Part of a small language model's weights: 70.7M parameters, 478M tokens.
Each number is 200 + 40 x the weight over the matrix's rms, rounded and kept within 0 to 999. Layers, rows and columns count from 0.

# layer 5 attention query, 768x512, rms 0.0299, rows 50-62,114-126,178-190, columns 448-511
218,213,190,278,214,231,168,164,206,236,198,244,227,326,194,149,237,191,248,205,170,174,119,206,126,140,138,152,163,240,255,211,322,267,188,194,191,223,163,241,216,243,202,231,145,204,195,197,192,243,208,183,211,162,195,181,278,147,256,221,208,136,183,261
164,200,207,187,281,189,264,165,201,202,188,178,247,218,230,191,181,160,188,194,248,134,251,233,254,204,198,144,195,232,188,198,264,273,201,163,193,221,191,220,143,192,199,151,174,161,231,267,152,199,203,143,235,167,179,210,153,236,225,159,185,238,138,166
163,202,199,214,209,158,153,122,206,249,249,236,181,222,203,198,162,209,199,167,162,228,231,175,197,234,259,198,186,150,143,229,227,147,184,216,197,118,223,201,148,258,281,207,257,105,194,234,147,215,195,247,159,227,214,229,172,192,237,165,151,141,170,140
210,185,198,177,95,191,178,190,114,179,166,273,153,224,201,236,241,245,172,218,176,179,262,244,179,183,195,192,190,183,233,185,212,209,235,206,202,207,224,170,173,133,251,142,231,199,219,154,202,246,208,125,259,191,213,133,172,183,190,230,145,132,150,129
206,176,149,183,180,219,189,185,77,222,251,218,196,162,234,237,179,225,210,169,187,216,258,119,230,193,183,204,239,252,183,215,201,214,255,221,159,187,182,239,175,145,208,187,194,249,292,147,199,223,172,193,140,220,206,191,226,173,130,232,184,270,204,218
245,276,199,201,161,191,176,186,326,243,229,293,216,186,171,203,274,144,273,221,239,218,146,251,232,142,235,200,207,219,179,172,162,173,169,129,189,212,215,169,199,167,311,239,246,157,129,226,169,188,202,213,144,230,196,189,260,201,199,255,135,135,200,271
257,163,170,105,175,238,167,223,215,223,230,200,280,182,172,257,171,182,177,185,166,186,221,228,170,163,157,279,152,156,207,241,159,184,180,161,216,202,226,196,211,181,235,176,200,205,184,196,217,189,208,216,169,230,186,207,208,217,249,235,178,181,247,181
217,143,164,214,134,163,181,133,256,199,157,213,251,217,194,176,164,207,283,220,254,218,146,231,155,255,217,183,197,193,205,158,273,168,152,217,219,259,177,136,291,182,256,125,143,236,155,208,224,182,223,201,227,112,184,212,223,135,170,222,165,114,121,284
185,152,186,180,205,185,239,199,108,209,156,173,208,110,200,189,111,273,220,128,171,138,130,224,200,153,213,127,176,228,200,137,212,149,264,156,237,198,170,152,167,232,260,180,175,265,201,210,184,255,199,213,191,189,127,214,251,194,191,242,173,228,191,218
163,175,166,179,285,218,107,230,159,222,231,176,196,231,205,201,184,226,209,184,188,200,163,189,169,252,267,195,252,181,221,260,190,202,212,222,227,213,169,199,207,174,146,201,180,216,223,217,162,186,94,243,178,222,153,273,203,122,224,243,169,170,234,202
200,242,200,241,160,178,164,244,210,215,203,237,247,196,199,274,191,215,189,298,187,217,202,218,160,198,153,237,196,136,153,208,176,183,165,156,191,248,209,147,187,208,211,241,202,144,199,165,229,294,188,225,190,231,212,180,196,185,211,162,188,167,218,202
191,174,185,207,210,263,173,197,219,203,292,217,255,169,256,197,196,192,164,272,113,194,225,214,181,192,285,176,174,220,238,167,240,204,242,148,150,231,178,199,205,225,172,256,257,187,207,168,210,188,274,155,244,279,183,184,234,208,237,177,186,155,124,219
205,193,199,287,261,217,181,154,170,229,181,259,157,195,213,194,209,142,209,232,174,195,177,273,193,206,170,226,247,124,201,190,253,182,214,176,199,220,177,132,164,167,233,248,260,195,129,175,268,220,208,186,257,143,286,107,247,183,232,214,221,229,82,216
178,200,201,204,262,277,167,232,271,267,197,209,190,183,193,119,207,172,222,224,200,166,233,200,308,185,254,141,184,254,239,204,160,265,173,184,223,205,261,268,176,223,195,161,153,174,238,207,120,228,229,209,195,277,150,181,309,166,232,175,220,270,199,193
259,234,147,284,272,175,149,174,143,182,171,152,155,186,254,221,165,250,151,216,248,227,241,193,215,189,191,251,219,195,291,248,247,125,181,238,189,274,181,220,172,189,222,224,234,246,187,201,216,191,145,212,251,155,176,252,146,159,187,278,200,139,318,189
128,269,263,200,194,218,220,243,108,212,165,214,197,224,241,224,212,279,213,282,203,170,198,169,197,207,125,172,176,150,157,184,286,165,154,183,207,178,114,237,222,198,220,200,207,169,261,166,199,199,181,283,137,170,168,271,186,208,183,202,214,123,236,259
226,162,194,144,154,249,200,242,221,225,217,105,185,151,206,213,147,231,151,180,193,194,316,163,129,232,230,217,227,203,147,205,163,193,204,251,193,203,202,108,204,207,245,234,226,190,285,139,223,196,200,206,260,183,188,206,194,170,233,240,207,140,218,191
154,199,141,224,174,163,146,318,170,260,171,135,179,219,216,142,273,110,185,187,216,189,223,162,210,251,211,230,265,220,222,191,153,195,183,189,134,186,210,200,149,112,135,118,162,233,207,192,206,268,172,171,192,198,171,158,202,201,172,175,192,178,274,156
165,216,97,281,182,194,166,171,214,231,205,197,251,219,248,133,128,188,155,219,128,132,278,181,194,242,195,252,200,189,254,203,209,217,259,238,120,194,176,179,166,226,154,286,217,201,249,201,198,233,239,223,193,70,190,127,169,276,203,168,199,181,202,134
173,95,181,274,241,230,190,146,166,238,292,196,200,171,245,251,170,100,177,152,210,219,139,208,205,191,146,136,255,242,153,169,151,173,188,125,260,114,231,204,209,223,219,173,116,299,264,128,234,269,210,160,240,212,198,188,277,269,244,145,169,220,212,252
191,173,173,134,257,242,222,156,261,221,185,201,218,226,188,239,140,188,206,280,309,210,120,226,238,171,179,153,168,253,161,292,187,178,224,190,192,222,152,145,209,169,235,187,206,154,225,225,290,161,134,180,188,155,166,177,214,190,166,294,191,267,246,257
177,110,178,192,161,191,259,226,200,214,111,209,186,185,244,189,326,150,208,293,110,211,159,203,177,265,212,191,203,126,183,242,238,211,176,175,170,61,245,222,183,239,236,159,226,211,187,242,179,267,238,241,181,154,185,233,243,169,161,205,222,188,233,143
170,229,207,139,188,231,230,196,219,185,197,142,206,266,175,197,221,236,214,165,239,168,132,235,159,243,181,131,177,243,192,167,227,191,225,146,173,95,157,157,256,197,200,141,216,198,190,183,199,253,206,160,184,146,240,167,175,166,199,215,246,174,189,195
213,165,174,156,320,181,255,204,154,211,176,226,161,232,166,245,237,248,158,143,273,272,154,170,212,165,261,211,221,123,161,158,305,207,204,224,214,245,231,165,210,225,193,186,169,149,264,212,200,271,169,229,174,235,180,185,256,198,212,199,177,200,293,237
220,189,162,264,141,172,205,238,243,134,178,272,236,227,160,174,178,205,139,218,216,215,208,157,180,122,261,151,167,195,192,151,156,124,208,162,204,187,186,232,212,216,205,218,220,162,155,287,197,216,237,187,167,204,197,194,224,201,167,153,221,113,245,139
152,271,199,193,160,268,189,194,205,202,174,290,217,159,179,214,224,247,207,123,182,239,274,253,188,313,246,227,145,239,132,224,211,107,160,213,185,166,188,224,204,269,160,286,163,112,250,216,194,182,237,210,239,194,218,205,227,174,237,203,230,232,213,224
246,209,250,199,234,176,205,180,195,138,175,146,225,180,166,233,217,207,194,122,182,211,180,218,258,185,185,151,220,222,194,237,228,286,223,216,169,260,206,218,155,199,226,148,168,174,173,219,233,152,280,156,200,183,204,116,193,189,234,203,173,253,191,211
188,253,124,210,246,235,125,246,166,227,263,203,179,223,160,188,103,156,223,264,201,145,245,186,141,196,227,207,197,91,271,305,197,151,185,248,214,133,204,202,214,159,209,180,195,304,173,173,231,224,182,229,230,197,242,177,214,257,234,206,207,165,256,173
188,223,233,184,147,234,163,194,181,154,236,200,235,169,207,180,206,139,123,253,179,223,262,167,179,181,159,258,189,153,201,281,242,151,158,239,171,176,200,243,206,253,235,209,280,146,197,207,183,267,165,169,85,193,191,193,174,162,184,166,190,144,161,277
169,128,221,226,125,154,222,214,237,37,249,236,202,244,197,161,193,160,176,150,218,237,205,124,179,164,226,185,148,163,226,214,163,202,240,262,198,179,249,195,166,243,210,188,243,288,203,191,242,261,175,217,64,205,168,196,153,229,129,228,144,184,225,181
244,159,251,182,152,159,206,197,232,261,153,170,152,174,180,157,186,144,162,193,176,183,219,164,140,203,183,200,191,213,199,207,165,186,231,181,218,241,170,251,167,204,178,182,240,185,218,133,199,255,124,185,150,161,217,125,233,180,198,160,223,140,216,184
227,143,161,217,154,213,221,250,182,113,181,281,185,222,195,181,182,154,240,215,266,145,156,220,152,237,202,308,238,166,183,173,242,171,212,279,198,165,196,170,248,211,198,169,193,247,171,132,212,150,198,230,190,188,220,168,171,90,216,163,187,176,218,199
172,169,192,192,260,224,174,132,213,213,277,306,210,139,239,175,223,147,255,186,131,235,242,230,202,156,208,170,217,191,198,200,254,223,199,204,203,183,167,270,179,167,199,199,155,224,213,214,189,300,219,183,191,169,265,162,196,270,194,126,256,273,200,110
196,192,135,255,189,177,173,173,253,153,150,319,191,190,204,214,188,200,245,288,184,155,177,226,159,168,212,218,231,189,154,240,190,131,168,197,217,225,168,164,235,261,213,211,191,189,220,212,165,75,113,205,227,219,171,210,255,144,232,268,181,209,184,273
191,246,244,153,182,232,266,176,229,176,167,167,173,215,198,208,268,241,203,264,195,174,196,221,216,248,179,209,182,165,168,218,146,169,191,190,142,161,187,219,182,242,263,183,240,196,282,162,173,209,168,230,210,232,215,236,235,155,236,234,229,234,253,249
174,170,203,216,258,258,207,165,184,152,146,282,223,164,142,233,201,305,134,242,208,220,217,177,253,266,225,165,210,289,243,270,166,200,174,239,250,76,158,200,214,113,259,186,165,249,205,175,234,237,199,164,96,206,254,139,186,226,224,245,226,234,231,225
166,171,193,130,247,185,223,240,224,196,189,252,237,140,262,221,192,159,163,166,211,270,201,169,227,132,202,197,163,184,180,203,245,184,169,147,205,223,181,114,166,186,136,231,210,199,219,110,153,238,240,215,256,142,192,185,225,148,257,175,228,264,234,168
183,180,176,158,202,141,183,256,283,200,220,212,220,120,258,165,200,220,176,197,226,177,244,160,230,188,252,151,264,192,269,170,192,179,213,177,175,120,222,206,213,215,217,204,246,172,198,160,143,199,240,154,167,208,159,198,106,194,185,185,203,147,189,238
170,217,158,116,200,295,190,164,281,173,209,247,232,219,201,180,248,248,115,222,146,208,218,133,214,213,159,148,214,198,264,222,243,225,200,164,179,113,244,250,184,232,224,289,164,175,186,215,218,197,246,208,206,199,197,186,311,166,232,201,256,204,209,164
# layer 5 attention key, 256x512, rms 0.0304, rows 50-61, columns 448-511
170,225,261,164,194,182,126,189,241,232,155,253,201,172,161,171,266,168,196,265,208,165,259,185,213,174,270,238,218,182,199,128,133,175,171,248,238,171,178,138,196,151,233,176,238,170,75,272,167,272,216,176,238,252,198,188,144,166,170,151,236,249,200,73
175,208,157,190,216,213,139,126,157,141,153,226,225,208,255,225,241,194,197,281,198,235,180,182,226,253,127,216,217,181,251,230,203,241,138,241,169,228,230,128,212,211,287,195,188,240,145,193,212,186,190,264,161,167,241,196,145,251,240,268,298,183,244,286
226,150,124,238,136,303,226,228,177,183,203,190,132,338,110,108,167,190,163,132,197,274,152,174,222,217,232,175,292,197,214,185,243,212,259,214,168,260,241,147,227,165,180,280,189,208,244,247,203,280,257,219,152,327,189,185,182,106,127,192,289,269,209,120
159,131,267,182,263,213,225,124,180,244,174,158,195,262,179,183,203,222,183,164,178,171,202,179,224,187,246,209,182,233,165,147,165,236,209,171,219,235,176,218,260,229,231,178,180,162,193,180,209,212,177,224,200,231,194,136,234,148,235,196,189,228,294,237
255,134,168,172,196,151,233,283,256,178,235,96,269,226,213,227,244,261,222,153,192,192,153,201,223,237,226,215,288,201,186,221,188,187,188,185,175,223,193,200,179,208,179,142,234,191,161,235,63,215,204,234,249,213,197,304,182,135,258,244,220,155,127,248
227,237,184,119,245,183,180,214,209,76,147,153,172,195,155,224,156,133,181,199,179,223,237,134,220,174,132,130,273,209,161,230,163,226,255,228,237,208,135,193,212,174,248,226,198,151,206,142,160,160,209,205,164,149,139,202,238,164,228,142,151,178,128,176
240,277,195,196,204,223,184,188,175,219,187,141,259,208,198,237,174,206,218,169,153,207,166,198,247,209,137,177,117,209,152,193,156,239,243,249,212,217,218,194,210,225,191,228,231,217,199,249,158,210,223,165,314,192,188,230,283,298,159,131,212,188,178,211
165,186,262,142,287,241,209,130,171,254,229,169,172,153,230,181,170,126,192,215,215,245,149,207,184,158,108,147,245,210,178,234,220,227,221,204,246,216,155,228,197,90,221,208,212,201,269,225,178,278,221,196,154,140,189,212,187,202,168,242,218,203,147,241
185,236,138,243,214,176,216,254,257,175,249,220,224,212,309,269,220,120,228,194,214,209,262,178,194,209,194,210,194,204,283,252,207,231,195,225,170,150,245,176,164,230,219,175,237,213,182,227,219,273,248,112,196,193,258,158,191,243,206,131,199,178,230,315
249,269,242,157,188,220,236,272,171,206,181,239,222,187,195,174,241,193,167,198,179,230,215,112,188,213,228,218,143,244,280,178,196,257,228,219,136,199,199,179,191,194,184,209,199,227,152,226,257,173,104,178,258,321,167,172,226,139,248,185,168,162,245,193
139,212,183,204,129,236,238,196,234,245,228,153,225,212,167,190,187,206,189,186,178,175,220,204,218,201,211,184,207,184,238,238,205,240,170,215,204,175,142,289,271,194,273,95,209,179,244,143,166,180,184,119,82,150,228,253,232,242,128,196,204,162,308,274
169,220,235,285,157,277,234,235,195,176,163,199,224,299,267,223,176,252,106,209,170,176,280,194,205,132,155,209,227,239,119,114,253,246,207,200,211,195,244,216,184,187,194,211,210,189,221,224,167,248,254,165,200,180,234,197,241,179,185,228,233,216,199,272